Each number is 128 + 24 x the weight over its row's rms, rounded and kept within 0 to 255. Layers, rows and columns count from 0. Numbers have three digits each. The size before them is the row's rms in percent of the matrix's.

# layer 10 attention query, 256x256, rms 0.117, rows 0-25, columns 0-127
065:136115135100106123085161092107110159132140119158094110134138146127135087130139146142160103105092166128102191138174074090188142094140115154106188106098113103139109136125130150137109115126157125126139120138117136107137149122133142133176139109148106167107102124144113130121144105155077134169155119153126110131161129109132117121115080095126140151150162186169160144129183061130082149114143
062:150105134122120120156119120117158056150130135151153162146128151132136134116134105162136165125179149137085163140128096150126111145121178132142082146140098148108132117117105076138129141115172158087106122081113113127134129151130127131114102080140138111141120141087144122127137091100155134181120106132151123163120136123098088156161102138125180163128087096112147167136154124123082146114144
067:123166157171100101143129122137141126175122102134162129113183103117149117114136136139069160098156155133130105133114145133074097120111134097166099132128176148089133096140126172153138139095147186105129181162125162163141158145122139138132131094133119113094132126143175116142102128115138141127113124123133121129092149144092129152125093152144138092134104152109140114129126151126140143123077
069:155069127106132151146136127135145100109149128086072142148111138150131115168140148138107127138077171131132140168111139122163130147102185159102156095172134125091182137079112145120098180159165125162149135145134133149138113114143114202096142147108132116174140134142143105148120135131089165147123114188107123098139123072123103128110135162120112112138111167137107104113121143096121099130141
067:141099085119119134107120130144119157069117155110121137088149116108165153070106135129142136143118116138145114119138167117077131103123118119118139131105119095117136161115161136170131127098124107127134110080140102100152126113179128103143136112167072159129069073131132146107156125120127124140104123127153132066134109124137138119170130135102116078157118148187132185110116149156142135087111
071:139180149146077098123093109124138151123122107137125100159139116122143142098145154129115158136104135170133145159146159145083105125104081153108176144120162056117115147137126156121156102116131115142084165137146172147121105140114151138163133146120135079118166107082131143145130099136142104107143176151116110111130112107137138112157148094120166122155157134162121112116121150129112136138137
070:142121116093173129112124119140107177102101124123098124119128117142168163121139137146139118102073131134124133088175157115120092137119113121124151133142108088111099164123123111179107143100167080152085103122146102097097107137113143132148115147137108155148102118109117111121135111125160167085161101128105130108138134101086128114177089103121113132136131154121108125124146132120105096128155
063:134145107159130098138113103121138144125134145176135181137124100115150147122133106114158167132151147133112103177069139153129134077124101075132154115098165062099114109141111149145122073147098140130112107114128104140105100149176151118147135130129100124101160131078110105145073140125105090104108101161102128128129114140114117099142117112164189118168145156104128103135096109141121165120159
082:095110126137156137168114163105109079147172154118120129122102114103118137112131124122129130114178130119088127130102120120169127095140146151157073150147123138087124082144145139127092127144159153117152141159111111132097145161154131149093134124133132106133154135170109147117139140083142116130100150101128131148125129151132116158078151148159122120111129156112117098139100085142076116119105
074:119145122122093143163157111132152152160093105185135098115130141151148089101111139125167096131166113145119137154118108083139090127114111103158098124146106144138136102104110126114133150138169144063127176137150128131127151150129152111104175079133163116126174137132126176126148116132181138097105170104120115136130124089121175174147079119137106105112124106130153128128097105112136103149125
076:134133141107115161117111158066116109106136113113124135141095150116116127137120103099129155102148118114135089111122104149153113103090173168095084102104170141141099134107135120099139181121074122152144122144136098117099091145086163146091100149134137137137145158121106114089091119163124130126120104129136117135174139091140086135106164091136130156140122125149099130107156107138128114128144
079:116129110128181140094096139150101150083148188133117115148156145131145191146134135096163107150071105107105134098166143152163144121140122121121167122072133095147126109129137139136089103102148082147098146157108089111107097145124142117116167181117084160082115115118116122089134163132190141123143118154112106137108165154090133115180129058153126099106121130138122145119124104124131146131139
072:164134113114110130132153088109150114124160113142130136149124151147146080104104123104133121145152134112096090134105126082148126149124148130131116072105058138106140144147124107102144124124117126125127135122130147175143132139119123093144107138109103085129156122101136151115115142148176114099117119135169175130144119118137110198116174092131109115133148138127125148117115115173143133118165
075:160092113110154133180120119152165147155121135078129099148129125126104102159138100109147119163104142158163072129146111099113131146127114163124123117146157135127101126125143116125108175129118120125134131086159166153135125103099141140136123097133129120117125118117127114109136156129103100104108124141122098128140118097133113128128137107139165139108151128150108123134148074072115096139132
076:175146120162133144205098104105136108163077111137144171078113124109124136076134146152111119134106142168123107159117104131158118143101116112087137126151116142166169143123109097105141133116136157118178116146167127130120158130145141142143124109106166120104129133108160145151137102140147145177110191148122155137150151119140137072117139134086107124115109140136142097157143106146150126101159
073:164141142147142095073123114133098136117094123137133136108159117130116144143147107143138127119107128110141161132141103147091107166145108145116154125096126101120113143154168157109109134127128106105122100175136115092152102114122137134128184155122105149084124082126129101158162148146126127156127122134152117135117144132142155101131111100104160131130127090152117132130117096131175094154136
091:142102085137126106174123097127152111148151140106127159077143102132130124162132097120126128106211121124115143151071124141119098114115167150145101104118080154143120107147090144121113154147123135145162137151109159120104109171134143096087155115130142124115163146171106130122105152113148119134110100090113116153153137162144114140092146094180142132122110129130102082136147108120102122119120
087:131156113112122155145129166136144118163150157145147138117135114091138120108136138121143112122169107144103140138098110158131106094152139108157121175165129117153125099135081136129145110143129146125145137120131142136093135133151103140079095056148144070139129106112115088151132111130136082109072152145159081102140114121140112135145077154182152134143103109130144120139118101162112112138108
093:127119129149086166131156135105091180081114124114100132130143137131138133147171131133158098131112125124124142124129154099138116122156114142096158172108101116123114148149129157090125149126086122111147129112081175089130111134149098137111147135149105136116115124109139146119104132128112108153107101115147105172114107152130099134090146120096113115158139112147148128092157090125145105143141
101:139110138112144124067137135158132174133140138139108110097156115132127130174131113124133176154195124107111152113150082086121163142114133141161139135119081103153135121118134116166139129143157096163138150129122099144120086129151111108102131112127120151079130097133080117107145155119140132179091112138124081120145122119129128100174106134169151112128110103131137123145114108121144094144113
071:116157175111123168110149155141112136136135163136140154133159127093136150120121115127153129099133112096145139115117142136104125109109130107145137140117139103165126170127181131124138127133144087111172123142114112118123067122156124114139122140114166127153095140149114105120112126124128149093177080130093110141112128148081086118126107149134137139112123121164162152125080159121128103118123
087:122124123164122157133169148102140108121099123128099113130116110127134122129111115156111126119133157148080123100134135123153120126103133063118154118120140122092121097115116099118126143081129095101150128166164103111154142109141134135150095122141188117115119156122113106122140122091113128139134131103175230148096111088117153135142169114126115188120123129172180123185126113154157135125125
080:156103131133130151122108121098131135155131074117087140119095140149135149164158133143132153086123127133117093154131097111149105120118158154120155104122099143129124184142130115122091149126119150082118142142130129144117117142113130096143119169108140125132138162081113151154093154153159151149140174131132154186138135134151149176087181131082090095147105116151127139158168128146117114096145
089:130113096161119166127142139127143108114095111143139126108122135105154088110097098166128141122150141129103099096117136093125110116124091108102121094106151152075102128148133159106116101128115160108105095139148073134144096102103112106116149136188128147105127135086108149119127091126103139140154091071159160120131173135150132152134117095163118150083122099119144118112112137193155133104140
079:139177123158138139164104116117165134129159071109123146117141120130123134106145102134157151158107097120203110149118114135103091150078101141115109112129134122106142101117111127150132158129124162143145117093144157123120090163131119151103124126089119081219117152116122129161151124134108133138128142105127125145111123103155127105091155143163114144158108103163137100133135135107093152133159
088:104131141109141113102157152157172087147150158137118133112090120116107119138117156119098166125118125154174126142128129118152140098128122180112089099177209163152116130151143104139126120129115147116153165073139121129107134100145088129087115083102149097100162177141108151114114114145129119163123173094148117088158100146101101131120111160173163130141135154111116104132169092124104163092098
# layer 10 attention key, 256x256, rms 0.116, rows 0-24, columns 0-127
061:116116145167124157132148130114165103138133107082141113090082143142087149111109127146130142103164090157127115102117130168095121104125131123164124135111125136154178107124124128133160148140073116139131090125127109137091124157187077165090135040096154121138145150113157086154121130119121101118114132137139126137134127127092148126149148170107098142092094141122120110141125140128126074126096
065:124124130099194114118110164113154147162138094142095102135162129144146103148143119093115100117086093108140079126086133111186137108156142147127141148163126113133119142170122126159130104147103141118152118114167121136156123114119143157150118147095114121131118146107120124156121103106119151121152095117147159103132166141109124122124138142143165148137137138129138113121122172132141155086169
062:149136107099138112081139073157150092052134107110096151116149120129122116128123111122140140146113121100122135116147173154157162124142095155160134105135125156133147120142171115163127094130146121121108154137111061145134104140134122109147140178137149140114130137111115131109129135152125136105143134153131141125186120176151131129145127063055123142116175115125148156134111105151124163119151
065:076170117131139105144121129187152102124141102158147105138124081153127121121106127175120154093127117144109130121149127112040104109143134137128185131135163161129164134133150112111162105154136128106118110131103105114134153161133117117150162130108114161119124103131156137133145146136143093111094130121167125137099124129165159123123116113141106141114116129166158162116145144147139155110113
071:137110162101107131098139140117099122149125120107151153152130135106163148154168120091147112139155070109135085147104102115142128148138080139145146084128140144122145121155155083099130115116123102144141108112122148103142078114119156135154063145168129121144128126122104134118120150126113174143120107124099139155136137127122164115138139127098090205061132166095120166147121188112133143189128
068:152119099133149146071166125141146118097095116136125133143136140152158118170104083110127119115157134070117129130155129139147112160120117123113105051116088129109160118143166070134096136136135138096112075152066120116126073119159145141130105158119115185130120127105135143108135143162153147137101121122166143108122131097136092100139163152127146129118113118147130151150154113133163118175108
069:144118144106098150118129101122143126107103108130134102120110124117153098125143105119164151167153114097143098147138144138146132124145114121124115116157153174151157161150169122128143113141092143188118130136120083146165073102118106119121080152161155131103100094124101124154138124122129118135142105120149145098117114145144081101160152081106085085108126108102129108110093129142111178142066
068:195062149127154145088165104149119156139112117123112080159115115129134142139134114132131123093124094134114129106133130121124112112115101170155089109148118122116100138157143103089150161121127144141113094143166154167150107168103099176085089136125193174119096162145152106160113114092123147157183123120124121131123147152105119144143109135130106148133144097132081136137094188121141135159139
071:171169120174156109096149109153144177167133140131131102164144138136092154095143153132107102133133122114181156119119169110098116178122135135108092124123127104109139157097123138129082117079133122136136157095118117167192158096125156163108130147112108148153108091143111133118169127162156136130172124132103159119138138167118115147104077141205106133167181134147140152122103146127070080152150
072:116152148161122122138122126116131131133113149115167149112116131109126137190131119105099141100103195141117128117117131182145146106131139139093104136110134121145110133138094164169141114132120144110124122138118145179197178138128088121114128138114106096092134115158123102101112117111086119135126130112107141141088140126115159161108127172176152121170162132116153119152138187118133121101115
073:102140116129147135139101174140129111169126090159119124107127134141138117067150083092171099147112104094180114091156120115109122147155094141122142108160170067121127139107112100119112121112114128107131114162170171152111152090113146132144118137100115134124123144137133133111085108092113141112108140093134151090133138121128092110077133123108119132124140149148169194130123150129115151145127
075:155119144105130112090187087098147084142129119143144125104151168123118134143116086099136085127153119105174111101141110110134115151087137126099166110125107115111155147133170096143089127181075114166129097124128193115139101074134156147107104139146116140128103103117149122145140175128135145131145138139106135126127146133130105143094151140116141127100141089107114123174107161154137171154073
070:122117122119087126133104148114153156129133095114117129132128103119104128133157145168139161085104137135168139120125115153073134116122125136158135133126110148152131101133168130140124159138101118090115142133133106126129099160120150127149152141109114111139170125153170173095131117103159152150057146118084126156167111118142089119136136134139153114108127120139104113076143110142127129085145
073:134163134119070145127155099155153134105137182113101139164114131118166139098127190137151118117113130140105112166106167091141121145106119140127153139127121144128151126076093121117134107129132151125108190122098159133131130127125094104093075125115118109134111136176117120145118129141116107097178129152131155132149144114109093127102146090134080124154149098135170137118133166122103149131123
080:124111126118126131135098125096167140094173144111093103144117096134142095159126189113158156133132145102090108178131122138120159122157084146142119159142132169135168141103120144168166101159137162123109151118121136143153107129160052083164080119143128095140129124127125093138115137105089124139118143100155088122160146134120131154181113148135173135167149124110106138113160178141123166123124
075:087139135122128149116121114125090120120157147139133112142133197151127109077113108164090129108099173138094135119105085114087132119112130113143100111155108139102088133113104136114133130100170111139153092146125129161124095120134143104128123150149130106141124121155130134120077142137117111078151135137133073092126120095133159169111138156074122135139119132120127133127143156163132127106127
084:087153144157203120105117101118125137148141121150127126162105143147187146124091145139116105126090083106156152153156132145132166164179128087118149133128122081134112085085138125112097156104136130097138110125181126147153149116134121141119127134115120143165138093108086106120109111099123132133158134164131169126153112076093148182132090141145078176100137177111175128123099118123108143126109
071:181146150109179098092111133109131137089125134131110131139131106101119190135147140117118172154101143130167163139136168112119139133126123144133128113128096126102121116085143126155101127118151085114137096130133142159133113071183144140125109112101114124126103135161193119118099137111151086127139144139115122114095147143092114147120146137122140157137163132174106134147131137128095127117164
078:096152116161105060092109110160124079132124135129164131139119125093099150125094176146119129145117145129087119100089114112088143161055132150141121104133108130123098148124143142078141120117130134169109123146148139124144127122122121127110159107148132109123127130149125082131148143112108123087162160151108118108094112153110096114126082117164125145167143123100125104131165156165099150140136
102:120121136152139121112093111126151137150128147129137158162132132154146176126143098134133072117118140110153129122152204137110140158138145149133131101146106105093118136136129138111086127082091094091125119110141169094142156103132165147091140149117110152164114141141139101163119130119122120132123116164116132151159127148089131140097086125154093161119162150162138104153120131155131097163136
077:146096147169137133140132100122130163145112083154143136126105139111103156104076123146083113102100158109122138126158140126130129151127155101108132160079118126134092089073137145147129112131159134110129101179167082127119134126140139141130176125135098111185163114076095116124131117133176112121168140114092157139125145114138165176159104117102135146136068138094145135142118092148175142129088
089:131112142111098112085111156120114110158125143138125184155143152138141122120150144131133145140200101113135137120150139138138146167124146155139123147162118106122123110110176092154136120121117133110123113107122127127127098081118145131125121109134077141098069120123135123144124164166153162130150134173112101138165141110141039136080129139175126109143157145136129133140131125147116120148160
086:119120114126116116107061162144110136156144143094138061126144122152149083146155089098171129185109094087144108127121135109099144120117093156127082083141140098113156166172173103091123122125085112125130131105111139137114136088113123115165137097131101128173143115133146150134060147095077160166097110142122157097121125133113152098181148118109155133107147112104122112125109151106120158097088
095:126145128091080134157171137123137112062177108130139128103144095166129119127131106134146144098104123136141128100116140111149134131102105150147117117135143177129127104126093130131172126165142110140102123162077140162092104165127130141159108114125133156128118180133180139072125082162133150120075137101117109162130117123146123091157139151131149105142114149162111158144171123087102169069162
083:118137116120146146121153084122149108086176158126131139129108114092132131130123166123144163167159111095164140129116135146077176134177119128126135128140136125130123132091115111183160110112086142151076161122137092141191126111167099136114135136140120114115127121145135104161176126075127121156179130116157118088069123115115104128139134167110120125129135161115111135135127109144127102137077